config = dict(
    num_hidden_layers=15,
    hidden_size=128,
    num_attention_heads=4,
    num_key_value_heads=2,
    head_dim=32,
    intermediate_size=320,
    vocab_size=4096,
    hidden_act='swiglu',
    norm='rmsnorm',
    norm_place='pre',
    norm_eps=1e-05,
    positions='rope',
    rope_theta=10000.0,
    rope_fraction=0.25,
    qk_norm=True,
    attn_scale=0.177,
    bias='none',
    tie_word_embeddings=False,
    parallel_block=False,
    init='normal',
    init_std_qkv=0.052,
    init_std_o=0.0,
    init_std_up=0.052,
    init_std_down=0.0,
    optimizer='adamw',
    learning_rate=0.00442,
    beta1=0.9,
    beta2=0.98,
    weight_decay=0.049,
    lr_head=0.00954,
    warmup_steps=209,
    schedule='wsd',
    decay_fraction=0.87,
    decay_shape='linear',
    final_lr_fraction=0.0,
    batch_tokens=32768,
    max_seq_len=256,
    doc_mask=True,
    train_tokens=216400000,
    max_steps=6605,
    dataset='wikipedia_en',
)
Each number is 128 + 24 x the weight over its row's rms, rounded and kept within 0 to 255. Layers, rows and columns count from 0. Numbers have three digits each. The size before them is the row's rms in percent of the matrix's.

# q: layer 8 attention query, 128x128, rms 0.191, rows 0-63, columns 0-127
# k: layer 8 attention key, 64x128, rms 0.167, rows 0-31, columns 0-127
# v: layer 8 attention value, 64x128, rms 0.135, rows 0-2, columns 0-127
# o: layer 8 attention output (transposed), 128x128, rms 0.137, rows 0-2,32-34, columns 0-127
q0 081:117145121139127078133074111144128114098124147103109181144144132148095168127119170079121134162163163161102120160107143107110126149096134146086107117124166131133141114105142145091113115109160112111104104100105138112158165099104144158157145108118165124136145137115145086112114128142154123111166159122157132129170131113154150109119125184114125134136104152114181126149132139124082079151114
q32 070:122138121159080144116077090098119098143119143105116134140129159136126147144113151118117148117118161176108107134156134104124146140125138160116130145084172109094091154126145129129131108127141090110099125065098120139122171097060105130165158099141119132152165101138149130104130092133133102139174132112149136171134083095134094105166092132120128088132104128144137141120118119137129094116167
k0 088:051111181117203128137151170140118116132145095128127127119110142128132145093104126113150109128162077123100120108121111198135122091160141113135119104119166128121104112128102110128113145128103154132105167145150137121126113156130108145086115140143107106137118125109137160104136131077130115164107137110109180105112185098125124131136155105149117117119152108134106132138154120141157137098080
q1 072:135123110145142109152121115132143119106128150101101149119150149123130112098104171112144114169116190130106101121101101114171133127128131118125089125111154113147112082143151191107151120060134157131137148136149089141126145111105124114178120135125140132111146120132164088119114161139143090117147157103156130117142131131107136095082135212125096132139150138104173143114141104150085101132121
q33 083:112111148117126147108133111116078111135070146100121129167161122161172150149124125110152168107130118121164116139131124111169103147195126120168072116120131092148134109116105126181112190098113178149118142082155090116095116154117129140114154132120110106132114120107133125061125120113128144106133114136140132141125148159151137127151100130110114163151127098135139141150101156127149160109149
k1 127:107140091125104124151119104108163139096128147137132149129101123148125169140078159083123168143132155137110113159146148085137122150114133169134122095123130127101125163109146105107127116115170105103123113108099142142166146103097174151143128109115150144118168096120078054179108138154105110147143173131138096147144115121146134136145125115116143133075070149152121110104144123117128122145157
q2 082:129120115146075134124130084098148150081124142158098127182102133151137145169133168144123160142114146147097121157171143081115118151116109150117146118146148168119125155121148104126136082137137116141117121109104161105112113115103161086149146144117129150138145131145073077132122107174087130127105127144129070164155088156134112127120119101103152135105091097126111109109093132096116134118146
q34 044:137107105168093109120099132108123082139166146114102150144103169130130148116129159113161124126105146129054092144152157131137183164110095140160168128091170118093122152131109131129147121139143108096108122109139143136148174126079095139157170111142156141127164138130134120147117116111104096142158152109144118143163111109124120121143099137104159106092098118137110117144119071107129094120157
k2 141:129133104115125141164125118157143128120120145119142166129104127165127158155091145094133185146162146144096107168141146093134140133123102145107130097107134141082129134139142134106141118064150093100112115113111153154151164129068147159128151096095159128126142131132103055118113126168128113137158172098159101137146127103131143118156093118089129123101102138129134110098165121094126098149146
q3 090:129147137140113113111085094118110131123107165118071166139122135164124166145101160080105159151180160152094106163129194101140126169136137152112122130116123123142114137111143134133131125077159163128102119107097131109149129123100150154156174090102142135142132124112129076113073122119154110134137168119126111111165113130127110141140107165112136148134099139139161105150155139098100100144120
q35 061:125121108164085132108105088118097093143121146124102128151120147137141176134121176112153151130120156152107100171156145106151166155138111146149139117095151099080109122135109121129141124113141112088099134052138145155128181136064103128142175095149138124127157132118132117110117132112109103155167123089136140164159097108138098142145092146118129096122121098131104131133111102122149114095142
k3 076:173133112064152163152130099171125154134124147135166167126095133099122125158130096134119145161145123152111117172126126093107163143117085108110150097094117163096115096162165118099135130066119124112155122140125135159141131112089145122140119122106135108122116133163084059097148123157120101119146139122152124146117117129129166114154094099096149147130126138117111107111144101081150132145139
q4 074:126162114110095146111133114119126160167138172126134171152094111141122126157112127139071163138155143131095099135157154069126122129148140139127159126145072159106111136129132060141127131117132103135135099121111145077162113145105162113144142111091123129126142134145114116154098130160104092127148128140123098155130106164141179134150101093081158153120101114167110117107145138110159140091147
q36 058:136128099145127144104131128113110066090106108130089121104120162086132068110121126129101157136112143126111135111133141125093123128108135167135135100137102165111094141152119110165125100115116115176142111110137127119058122171116106126152181108140113143139135108120136119141156114133163088107139090136193127098134111146143103140159088127101083123076103125119090108097110123122146126113114
k4 163:145139104134098132157120096129136131117134138131126138143112122152123163159098139082135181132164159141099111193136145078134138137118102130115133097095131128093126144143157106121145118087156103103112124110100158156144155123081162137123153096085159135133137100138098046156127138155104117131151165133154085142157114112138123143156105116097137121107096117130123110108152109092120103143167
q5 109:137153114148087121115085096144128138123100166116087154136094125155124158154108140081105170156172163149093097185134157072129130143135103130104134128120118140129111143144149139133130143068165139109125102104093132112152136111109163140160143098078152141133127109115101077132105122114109089148147148119149106134168117110139128139149096148113142146134098125137133084137151161108099109126146
q37 085:119124115159092111129122092118122109129122153139125127144114118146135167147104157117141155137133151145096102171156126097153170159136120137137135113106148092093124127127127118115147113098155096079101120064128142179157182108057128123132156085135144125138163131114132108127123146102104120158162139095155121159170089096149101134146093120119125076126110088147114124122125113125148119110164
k5 063:165161154066182125145128142161135126092075095102151135125121129120102102111124099159154129148121095165106140126085130141083134128092112097079113092097116156109110087135150151097127119105106123154092141123139131119092127122114115188130121123116098116131123139170142122078131088138170121125158144098120160122104144148110117129125135113093106118141133122109126141131151104107102129142076
q6 095:120164085118109161106103162124169103117104163126147151133126184144134091129100130110135102117153129152124159179146152098118137136180124107095114119152110151143156134147111126154135170115136142146171106122118114097177068156142161140116162150085120129087101120153119111127108130099131068146179152140128134130145122146120104142166131140133136122153125109108151121125166160107119119140163
q38 105:099171126102149168151134108109111146114100097102122132115095128118106082107092148139141147199117123126139122100126126158149100096153105120142126083097106130124111118140126135135097115101107119150090097158140137082096085133135149135131168145104152121077112171153098099117153153119141111132131122156133116141102151183106170127133135121103094151150158156138152100092094139102130150153140
k6 088:118106178161133114086122109119106107155097094142116099123148124170109133109093157136107183151157126119118121105108157173165134114088112172137102135120098136142119111126112136147099122120101116103101124117142127114111136083114156140150089137144131119141124113102149118121161111147117169093091069113115138164116122171108118172106122150127163129141092104149127087145073124140126155093152
q7 089:144142108151109089094079091101076117109138101128140180158127169168128113126089139120094146107102145145136129121143076120122141138141095144094113093140131172114105110137140126169118153127094150165083137141101112105172167127139142143134126154102138165161094104143151138123122168102130116131126144105128155134157113167144152149127113113163152121154154116130180098133130107115117115115169
q39 075:083109109101143110109093118118091138118119164146107141139134114156096104158149168136155116140106129097151141097113145126114080181128127139075107100131083100132132106104159072134117110129118128145115121131116115128139104127117120110123208148134111136133138149108107118139141117152112144136120138158118145171169106158100113146095101133166143142135093179101172098114123149085101139155107
k7 081:128111143144129150138128120116162130120149128106130143142132096116141128140164127111155096091107105107143124137139190137186155121128145114130109122144088094144156132143164128147122133138160113119159168104125139124115138099125110105172092097152079058160203118153108108101137107158165126089129152148100116102128093149126146088113108124118137118088087130125122152107142178116125133110129
q8 081:144113096120141113112114165180143160147113101105142123110149146082089167108118116100117103099168149118117112085082136151148128123127163127110122131109154108145144128092136126145081129097138118086146115138126112126160160130137090124131112063134115094133127188109154134155110126153161142121152129096113154144174113120085163168132149162137111157104133113117135098158141127133118172163120
q40 090:133157161154101123125099111107165120100118118087104149112127135148101139151093118068090146110155210167111115132101136113138120125158179147099119102142133135126141126126121116113151125155126080094123142115110136124148162106109158123124081114108148112101126153120152120157091135121102113089160140116112139117150127134128054166116127151145148162161105138153166099127150116126105126102129
k8 091:122158153130070155130142119157100159132125157131138090146114139172120099144119087084171136096116146122151157152141115123097089167111091104108099137123071172140133139140134160122139147136097128174128121170117108136125106156118149106151170141096168115157116097158121130169134121111100109175107141127122113103099150124134120128137119132124138098168139134112157179132146153131124095095103
q9 082:076153148169145107126120100176120138152100115133116109155172121082115138091145150141121137176107123116087104111139115119181146122098120116086102141103117106158129085116169132094117135107129145139123155139120141105072110092150121140110120132148144147134123157148141123069123120138154157151132153110104110160106175099126138117130155151114090145129156152122187140091137138128143164127151
q41 084:142104136163111142109090124151128172153157129122071110102132143086103161140129129080129153065138131147129146106166192106135147150128168100122112154088089184134103165107100163131112139133151152118143134127111079111146126111128078144130116151156151119154158146132119137109113126106120125100135126158100116122140155111134097121121128140127143126140079112135122159144079166119150134142103
k9 081:131122138123125158142113177101140102121106147178166104113129125135138085127115141076112126123136125161145103129127120133111115164124134124146107132129082155142125139138108131132191093112111124096110132172147095125242137151141129114094148114147136101104102094135148147151110136132134121095111130133122140081147128118093109143119106102130135140113135164118133079152104147130185105126136
q10 106:159138129158105105114092115112166114123127162107106133109125136135139121121158107139088131102118162095138089133163130084160132181132131158087113131145124137119174169083099113149131152158138120111162124166102164109150121139153155102146109168130154151106127131124126138137077098118102078144141106133079104155113099121153139135125139131098155149154081136126134143150138186119093106124138
q42 120:138151146129114113137137151143123142105117150141142126110096108172148103121116143115121169176147160145124169194115096141126106129152112154093112124132095127151163118158153107122135147121141113128117118127087135135146121154135168112124130094074129162116141140154123104162120130181088124128121138122140094100146116141172101144078113118110134146140074141111124101143179174145091132070159
k10 088:148151150098149114095183121180118136152139115105151134159101086138132144135121126144107144106195103141184126126101136126129079079102105124127152097130132126141156115118157092112121109122135129161142128136133115105122122108151157130120126150112106115134130151142078105121134151149133164160128148172166098155162116136125143128153112112135165166082110109086123144123098114172086164159113
q11 072:136116126138113077143117160121150150151066179102131122161169079121116139163123150129125147119155121135107134136111165128093149123138156106130104147139116179145139125124105152154097101131187157111143079120121100079130122150141165133127134103085099127109106131136124131145120095105125105070124120145110137128157165122098102142094150142130133137080090105108128079165139123113131133111150
q43 089:146122131135118135152172137140103128100087149126110134178145118129207134134174139187145148096099104112149125119154097107163134146120108124097120151098121162125114133118133152135137156147167149162139135138105145085075104142145091102118100145118116136127113072170101142110158137113154128123111129113158108138107129141152148113156124103149129141117125076133104098162124162124085104109105
k11 081:100147133112135133123115105149154112100123118105129107098111111128126137111106176093092128150177128101131115143159118109126115144190123142142144099126149100122126127111172084124172141108164117107143147098122147127166111134112117186164139117121144138123169101084123125150117171113084137131111128143148113145155100167176115126157134116122119131183116150170081140076151160128148126158112
q12 094:105132146153160098170123125143154156126113084134111091137084124121171115092092126094121142111140113117109114127096153159105140122147132126102134102131123163140121104161117107120116116131112136153132147122107115144189123178140130156143107139149126160126141128091162116093118106153153134113127083097158163176164129136071083126092101159102118141173132160182108106155132136133119122106113
q44 143:133143148141107123145123098137138155112090134106135102110101136144135135137137126080114152154096168134141142145097156100151091133124135146053082137133083152136127154151145141131113145127136146121138119141075122091150108143162178137144122134077143127147158106129116091143096096157146124096103150164106134122134174133129133158079121161099145167132097155144143104125142178098097139112106
k12 093:102127161156105164091151092115147139169131109114110103124144112113154133157144129134121117176118148135128112133131132121130103094105103131164122117072135124165146123106133139062177104104114133149119137204169140103111108125091146156128129144131125125115129147134121122168098168108127098098158131137110144119115139165117111147143140101161071111132176095114167156142148117093105143156142
q13 088:109152127108108125148123131161095109112128134113145148116127093142119122105129130097149118147114134125129130153106070149159110095079111169170128136138119125112118116143102195094122099151179105129148127144101144112124159142128138118093104161152111094094122126161121122152078146103125139146097101094126141149115167110158123186147141138159107130142123157108170142150139147154087130100190
q45 097:138201149147142174143102118184157143115103124083129135118128117128121105125134152121151144140095108117141159131169100110076111110120126062119125073142109125121124129142126152099150104091085125142119134150141112133121107135094162116144152107131161117081105185137130116098099118170125137105148168139147125127146136131105078138144119127128096110130098165124124123128144152106136150115174
k13 090:137112111146114140085139164125130113073087139163125136101127129131160158138150099140136159124171155166114138143108140107160121147160116082094132100121125129132121112154116118161134155102092168117147150133145117138084131145147120104101143076129115131175121138127134136163173112114153116113106128112115159101133134164133116099118165108086115103118150083142071123133137081127112089101076
q14 080:087113149151134142106089169134089147094143091097164171130128121135146114132138145091160135142126151136120148102078112153158086098136122179098103138160146082162135158122150129131105153113127091161173101138074111155120105129173115142145125140111146162150135165139140127156112133124113131126119105103101150107167128154135130179130128134143128144096117150135105094124165142166105125113100
q46 089:129145137104115150104095146117116142158177148099138130162124123113143136136113138108109136135144123169160164158086113109115144151136142120130143169132122131099166096144163110127143135131096124113127125091121114137117158159116101139124172120144092110097164199145135160096117140113126087111178079125070108110145108145124081129111104121134147104115097167100110148122152100126140101083164
k14 084:140146131090131118136143129164136162117111169155098135149109104138133141122156106149121132110149138133106124144144140123096150070140156105136117142116093120110089121136081122106110098132119159116095135151147155099112113084102156108120126099151102112166100088107102143133130132122102144110065136124179110104127106113101108122071169125117132126114110112142168194095144115087137166114162
q15 109:136151118129142106091104099105180118139087146124154102125101137120145120131169155105092144163118135158162153153177138105108137117145114166066111161144103180118110154144114132133091124147146160132138089160101136090155117138117139176130138153118155134147135100177132112068133122115135119122103109154107139140145151147148144142113135113120144181148121159123172134164118174114120129125119
q47 130:135126112098148152144106111137129157098095108107124132093104152127123092128105135093149138191131143129135133135109148110109085114124108145111116115154078157139099123128139139146122151098159164141138122145084107085127087159138173161141126152095151105125112115161084071149135145160117113127110116160135110118124157161116161125102137128096092167151114175131163142102137177093109141150109
k15 075:100131197152101125161128148108077094147084121154092148093132171127140143106150137114140123079160140095073140100130132148140095116115166078134134105112167134142126158080116086104142148120130104106128110097164106121129085140115163140126166104144095115152124118117142097152115135107145129103158104092120115114134100088148163135134114133103120128134150108153128132141130119157141160137151
q16 091:106129127159130096112121105089129101133079124101112147137155134141133152154119184124107136121114163161114137120140137134144117173111148103083065090133136129158176131088131148119084147143129169114118130096125135104172098156117097136146136126126110142133124128127174125112138150110154126088159158149134145117113125174139151110138120163161174154174149117130160110165141168102155134112096
q48 076:138133141102128172171120086142100168135089133112083123126122114154109157185093149093122132111123120142198124097117123110148107126127148106116115122142116112120109089124112143104123121123096130148117146106099148082113128106117077133148150173142161122143119103107134136120140145136145088122159106159080151101137158151124163122127127179128149144144157164131156135117090121111160148176094
k16 106:087108166178095097113130135134127145147098166131168101130111168135124148116126152108124144159115141158117088144159162098113097138179100160116095136151105174163086141110136143156120119122126150120136133141104077124150102115132153127145086171114170131163165105138108135114100100122169124107083138120092123153133153110102089153128106133117107153137132139142150090137150138135128145131169
q17 079:126123086133149127097130136132092137113141131096132150126111192139104137106145121148166078075107129175120149108138101135138138109113178125137144128141134143125141125103126154129131087140110127116161180099125100159181118140141109068121161120155101099144098115108154127137157115082105128129179094094153120131130142101135150149133098081166134129117102161134103148097146151110111113107108
q49 090:114163114126131092132097155157104124100150156098078149114141119204105108148129165146145151140110168134149143138165103117134092100131112163102148086171136086132150113152122085074159105131122111127117126106126147129117138124109126071144152093107134143083110146108142125110137140132127117120135121138104118100156126146120132141099068111175138138125138154115081101139119155142105110106151
k17 079:173145113136115121127128133093126166135123158141109090125125110104174133115141089112101129151137152095132127123096104155111136163116136117122113169136115137135158142110148138144117161113153137128143107195119140119134131102117115191142101155096113142142117148173113133156119130126114138218136130120119122158073132121130126124163161122103161140092136062130143092118125143123137142168179
q18 075:167105157101099140130119143049154129136135097122086096143135111144178105151146107153144174119103128093147124133161053109128118125096115147122154160171156137122180125138128124165147123138130106120155091139130136156094111166110139108146122127132122146099124144137104123134132081160090139131109128152124087133098087107113102109127137110100140128101112130123113122082124104138090158118129
q50 090:135125135135124140174178130125133106103149125120118095135112118126176084076157139116147133132087107143111171130153112141198140127129075134149138133151121134157132089115138140121127136120136153142143119136144112129140091190102178133111158106114112133071132129181109107135114090170155108120117117136148105105126134131149088143134120091118135117109108134150099113130156105103103116063112
k18 086:130145147125180131133181115149108114135137157113175147148144136116112148137143081153130101144155066128096079119116158134125133135129153172115158122092128114128153156135149102102168125124088131104091155127138103106088165077150121145104131148120158123109118136116142110098122188114087151122119149111103105111156109153130131090106150121169091135135142167131145154117123150152148149142157
q19 154:116126086117109098112123123123115142098121127106122116157124126123121164097182134145118100110099127130155160104153130139114115159082185109135116134153167111137147151123127144137111111191128128159123103157112134102138120100163096064156111151175151150128148182093103146121107130139133163159102131171117099136156092129120155111119141146114144158083103165154124145132134170137117087132123
q51 154:107115124174116124109156114118135086158159122119109094092172152116130167106122134109132117122094143163136132112158120132139205176130169120156139151120138105127146140073111191136120121128090117099149139114175130130147158121111092127137131135159112115139163129145195168127138119070140105149173105118114143132127108103103113130142147117160143125138152124149115137132100094144141124143106
k19 107:134144153142127113085117153146120136126114134104065146084111152173125123131145157142113133141127128133131135142131109156128107132113122116116080176129107096131114142087063087114145119141133149125130083159115086074075097078103120140127132150145134138105138096151084149143111107120115088133121098133148122111100106129153131122113142117141146109127119048129172134159102165132118125129125
q20 081:143137106123111086099098136124137130116108141120125122127139136139100125129078123068153105122147100139122147107114129122110142175127172105085103146135135178112118144152189147117159088119119133121088102175129107093154137127154143125107153101119184127165098141108144134143126086105154116128145124118108115104138137114141137100110183179123184097093132158151123140118110134119139098171117
q52 090:137135130129110086131112095127090121131081102123089132137139150093102105095164155108126140130122136097151085138130085148117092125135141160152155069166106075115167148108124079102141135106110115135153154121108151113157149145098139110110131127113144143088120160115138126133145113175111154116129108086124173112166145146155128137110123079132087145151117165115154128098126160111103113094133
k20 089:159148119116130125120153116109111138128125137131112171130149163150149137151159121138118178104123169109142125161172147092099158153115109141116139120068116155154162099132087070152163139135136097148129118137145162172111129133133124127149128126175143110123135095157116117195116157117113158157141150148126080110146094140150123124111111138103112194124125121140127093126125108095159149116169
q21 087:102187054162112121121158106164112123163151149103085145120111150179137109132129123126099121143131158112143114134140082086128142111127110102125139148129104081111105094131146163137154143124138155158153119150086131114140137157114108108142184157150123135123141088128143121152105145162160098091139134121094141100129133156096138142158133131172143164134112124121107123137158138144099095174118
q53 087:113088099136137097128124127099108159123147131104132139159122127177143109094118130133113154123157098130106153163157110170131148132123067068161136117135152137140116094080121105127165116119145145147139141102152193156119118123126159093103124121089123166113156135169104143113113122131110157139142130094114099132131144164152121142098125097144129127147087133132065079133155124159112104108148
k21 092:114141145135141141139133154145107089141116114132137093174122097105131115143126138141077147115107127134149134139131119142117100108107131165102137084154115150129166188168085095092091143126158109123101131106124160153136135109098167160173132118106109112139118147137163121141151122110124109149111164148125123121087100122114093108179104108106103133105154139106188132125184098114154141124178
q22 079:129139163120129148170156071123137102129121120103093178121099164124125135105169134163142136148151110143098094098079105180155119135157115143135113111126157123157102121107142138122103160139140109109095145149104089135147110132137129137087124162114111109126144123147126120097101110128112141113137117129116151083126138159142097092170123080100114152111125151114116096123138080164136104089063
q54 085:128092094166136134133137119146085131049142118141116120130117095133141129139104095095123140150108164099138174102148148117132107164124144146152118134155130108135104160151147144124108101129185155110152152117092100085194107117083175128085141158137093130107126108138114116127126143131118091110144162145149114099110157157152170133123101124173117081119110120126119122144120125132126153112152
k22 081:119135165107148111121116140101142110140145155118121079160157172121104135070143087136117098119133120190141157127140114141087143123117152106114094131134144100151169161140153117180163104118106137141113147142124124130155116121137139131120109091182127124118107176103157131141137148160109113123134114115133177153142169126089099081125152146135120104150158113130159138114142145109092161185121
q23 157:103116134156111140154124133141145133150113144122142145116121124168162127168124163105100190161125132114129130131149151077135095148148117128111126109158096126148131145143175092135121134108159147144141117133077142118117074155106130097160131126103137158146136064145125115147088129149141152097078168181134095114138149170121143103149119108151161162153117155146147120100143161101116125118168
q55 169:127153128107149116131117126143144149119085103114132121156118139147103107105125134139090172175143088116106131134097130102139084116104093109091116074125121141138125129167150142126103125125145143147113110158091141084105095104153174126146118151086150114107112158131088095108117112182131153132077141157153093143138140142121126133131119092087113124144093185122158122125142174091089139135129
k23 109:090139143138140144142125105117146116121102097091093112171148088079121096091074160143138164137111158130117116098163147137093170137134131125125149100113115143143110101147121118130156134102153143101155167123142182134143159101089108148103134127152093133101133129115147120102132156077121136103114151113128160115134131103131088141110111136117080122162152126152095077159139099158151141127168
q24 118:124115090140150144178119111153106104117163098118105150080155157107141137101091136131148123122114095117112109130098052137104152084125119106105145136131115081125112111131118110115125089132095082169122146088137177148120152127102100143160150113150158136129125134090156133132143128098129142143114145095121141115103133083133103142132104139147079084121147139137128181101118090141113140149163
q56 114:133112087109140148086148105134127140189143122126159121134168106162127144119155121125125101109127108109129123125144109121141147153135136102145123131108176078108154134129120126071160093149129075124123150096162134159119167098115119115121111145197110095113113114138159170097107138149111137147177105098089145181105129111109127111142108103148139074121151115099124128109139133119168134121153
k24 104:130149110145109157109158140114109088192142142074121143189125095114120114134129125167098145062102151150125117131108174096139107146110154132155161120080123128119119116146131119116153102121144140100140131169124173152131147140112120181098153110168135124146184164149104127143106133133134107135111118141168115122151128164141106088134104137121105146082151127101134086146149127122120132127140
q25 091:125121095125133103104157150110083073130136117111122125134153100142132127101135172121137128122128142158124121113112094187145156078141143125171124136130147082128083116082093150096146125146182105134137168132142155114122128066144123111085122167120142111136153133133144129084155118145118174177133156088101124171104123121134129108102113136131117131107120116156116155136096082130154153122124
q57 098:126129068174090148162183121148153105170119148143125120106102153116154117118150121121117168128093180131136122152143107133120133165124150141106141122110104145110146139181125141080183118114196132116145115153169106123114167160141131093106143163139117097122147110166131157129134132143120135084122106118126151127127120136154103106108119112147123119108156082124098136161095155112101103113135
k25 093:136151153116130141176093143141137144084139136119149143097147116093148133129156129176112118140160096086066117149135113104123120132089105136155149098155124184130142098099124170142123130131102143145133174132147101170168132124103128152111104138157162111062158120123126146151111127094116105127121108154173105127123150139134140121105163107104101129133127159078111147089119098123140128085121
q26 108:117110110171136088173149100112115128121169136159129101137118122138153091121134132154121147145113122115136086112134152118141130126096120180154126085104103187151108120090148146110126105133143162135119139152136127114131104144106139176158128178122133091131135101149130119087146146121145151091060096124117146149130134148084114129088139131112119102128177149102136184092086126112131132118160
q58 128:139141126118149141183137105119170126099104098093125106105114148110111111107129112106111150187135139120119112123089147135133104103134092098119120105153118152141104121128128161130124148081151154141129144169108091102130097134154212158111136128086162122087103127124098071145097150166143138099089124137134126123097157154128128155109126129102118150139101133158153130113124142126105171141088
k26 126:120158107143156143158144081103134105127137124135093126108143116090144169093157131121127139141108134128098157133084127141124146128111131122114161078125155110143102104151105180075113112105119128129135182156138118163107147089128119138109119135149116118148132154125177128129124114105163132114136154129103137098141137112134139094117130122157035130135134197122102097173152134152120136118091
q27 156:122103108109129122118114120092092123118133138106108136111141105119103137095142096157141081118109140137108147116086088149136135128090158092180127171122171116129132107108119144094150103163127095185110136131177121151112136079138123121105132140181121135111114151142133147108143147095128129168167122085119144159106110110140137106077143152121085078107131143129122156137083147174144135108121
q59 127:138136103114142081098102128141102113136162107123121138137133150132146150158154134147096094111122084120124106142176162082111174139118102116161162156086142142120128114121122089150168101147132141116113116097158134143112150133146077162119119124174101129166120141086114180089150094093157109162137115133106143112153110122128111082154126077142159122106137125139096143144092128135142105154114
k27 104:146178125089158080143142131092104126101173120163132096088161081107137133095114125153151125126112112170121110098139152156126122141116144132149127116108134130118149108090137153084134119131170143132169156154158136123128135129177094114142105182164119104071117124145113154141111116141162140081095106159082124097135104141116132144101161141131135155142124153126118104118101086119112155124135
q28 081:112103138113091107126132116141127144139102180122135117121113090145112116078121140111086126108116138155131188162164104141146145133121125156141114119134095111121158146132170127129137145164113145102110123137100166055143137129134201124143081141108111101131145096116149133179118099123136134133164119148138167155140120166168115158120140131149172171132132098155115090150110133140151116130158
q60 081:125139160183124128082123073137148136146139154105129169152165161091077119163168134145130122103107124104148155105126133107099139111155172125084122140143102138118094133147127106139120125104104122091134120119117152113101134110123113119136142141102167125184120083098130137093106104094138123124131145154145116147141111077159099152094107206145137154138140117107135105147121106149103114134141
k28 087:118140090124148113132125128078122166101126124103135139149103137165142140144096135169119146138168104142145081145140120132136099135157112100121075147137180133126137142111165099127115117160169131154160077117133080152057121135140112101181157117156125143160119110143087128125137112149122111143119141120117106136137110171135084121171137118093133077105148127108121146114166139108138142104151
q29 095:120081127119143099110128116142086146143132148146109140125108132100106123105156112124163112132146132116125113104125148150096161134099186148132154120141187120144123078110133137115135108137081126136104164133148154095105158098157099119088117172124121183110109139116136136114114134115155133125119135136164130155154123112106067072118144083112112141170129154117105110129089128142062122101102
q61 127:100116128104158123100125150108097129147143116129139152132132115144125146137103128178165080060143101144117107106148115106104156147129130139133138154143180108126121089113105127137140092164105085140135129095136172189123124114086079115127117133165092117129152136104169166121129104115101131173161107099116117139121107133104118128154141116118127079129152140114103124129116103141172112142188
k29 085:130116120137091177110121149134153127112111145154162170122132106124136139122129116094130108129085136118169145153122119121127153099144091105150089103135115099115140192114145158134110127125152145115136103131117097122152130153137158108150139115137136142150128098113137158146147149139092135146175124089088151119078154114128181165130112136151171101104117090135147151142090140095172120203107
q30 141:120098157112124130126140127148152125177150149143141157106132089097136113139123136077148144150137135106130110159091129125156109101169103106143144119116153164095141084184112090110110160105122119081133132111166105128173145163146164132140149096098109101129115092154123115143176149102155100138154089118134158111116126120132116173135120137135124108148138098108102102155150149147152156160076
q62 192:154172142135142121105091119148133134109127123128108151155111133127133121136153149152082147169139108112119146151132149099104098106107114144093122091140118152138129161136164125132124145124150168144133132155081110065120079099173155145180109136101122147140105120121056093106109111162146142113071167166130104122126128131119152128094117116096131157135090164125157124121143157114105124156121
k30 085:134091127140123109117083154123099153172104136134097086141113136174152149154111106137118131112154121105162145133138137115109111158130138102153104142137128119140120121093138081146131129108102127164153094086114186132059124152135110161107096133099107155112100118097125106108135147114114133101155135115117136167114121139151103140177114107105129169144127118170119126155127181139130077094172
q31 077:131140140113111132157145121128148137113145120091127118138119100095145118096116106140117072105194125145125168128124088133117134144152150136136126135082165157137145081184132140116123125162117154082125096147154112131132164151108109154103132161128094155077104129159094131158130115123102065170166110109162154159104130097131100144135137124110136143103114099128132157098105144110102089140126
q63 085:162141193093136112141090153113130140137147148121160111133123122159129129141154125092187080133135171117143124122170153127115146089089146117111107175123159102151111136112126075109196142160136132098105114093118104137122129114111137092123071111114129121172158099109118121109104102122114111125139134125097183107113156127128109159104149156136160152111114135177125138120113124132133132118126
k31 094:159156096125110071165153120069124140161125121175096136177121146114121166158148119126146147140092151139155094144120114130142095147115145124139168138131128108110143139119125112124117094115131100160152104133138186161127119163156162140160159129139162124148110178120148126126179129117117156099175093099124089085130103131152118110119150144119108105106153128133122127119187142142123152135123
v0 102:094085117146120121121117105130135141099105148148147146127173120126127124129140102119116121166148137109137122116143140122149178122141176141134116115176128152152137119160114157156091128123114192072111122091153158104086145092144115174135106106130119119141093114077105124103148095114165103089127158103146147119120099088110179124088148103142132143111119113164135107142089130109135150141170
o0 114:144118151136162127144125107101113107109117165137133167159145151157131141154144104151133110165144158133105140118160138063129190079129173110130067159130133133129107168104122158125094146133122147105126116103164125092154111133098125169162119111135128109113149124151111143115124159142115141090144165154110098130121102100108166133109097164137150114097070110101107100122157134147137107112130
o32 090:137143147099122128127140142119121107125127102111156118114098103111135117166108131132062156128155092171103123115166121075109131130109132126156118112149144112108133106134121109133142140101130138114114106117073180134095076091149147144131090193124095128154135129107114174142177108103098105116129093117129125120169103115134159160135119170150099103137141107145096092163138122142082131147132
v1 094:071152103080121129139115115125095179086179149105090155145094164108127114085159148126161100150082146137082117130134099164127139114122135172152132157116166124129086111132098133121147158146154134141080137125149122157131140129129119146126113127127117112109118113154120126102093164130165142145127142123122130151134122108124094106102111079150109119118116149132077179185105141129123113122124
o1 080:103113120128070104082155113154107119113138141068105168126148106166119113109160124065114112128121128108118144160130148143163121130106164110130084130084126107190101111134110108094150161143162179128125138111159097095101124107125117115137163096101124128108138133120143163118126116122114119109144123175147125149115135089137123116165141160138121176159117138111124111116166165139131106121159
o33 114:121121138139136125112153147103109096148121141115155122123136118143110079132135153127159126158078133087086149140144155172127120111139153111148188118111141097207142101133108171119121175124103137117126155149149140143105094116116100069152106110082154117122106152131155154142150115167131117141141122146189135121124139113100119090182103103106138116121135119131162092117113136109113141121120
v2 092:128119087112153150166151128117137144090111157150163142133158112103131181145116119144137102124169113136110089146152122131146099148149124128142104115129150087129145120088120104164191174103171125144137156099159088142134151152130136145119125130098108149088124075097101131138116170107099167119110114122090107127155143115151141120169116149175128115153147121125139166148122167151158146107151
o2 090:120152179121166107131139130126090145166143090158183171120157173138105163147141146126100111102100109138117095118135196144092157131102125129128123133110125130153103138142119117130132172096167129121090122120140121140132145078133085160117121139142130137172145136145107073090114133110150151104120137126153103086109117134118150123133091122141144102132133171133171115112110112173161111134101
o34 103:137116155102170136130101149152155131130137139140123136125114130119086161124101106145142088077147136145156094127090157120098142118139164085082101122140152108140115134125118086113141153101102109145102121114133108138105176112156120161143151127142165133178163116138075078149114146133135111137127112122108166115139128139136106110162078127128155133141069171129138141161115119148140109149066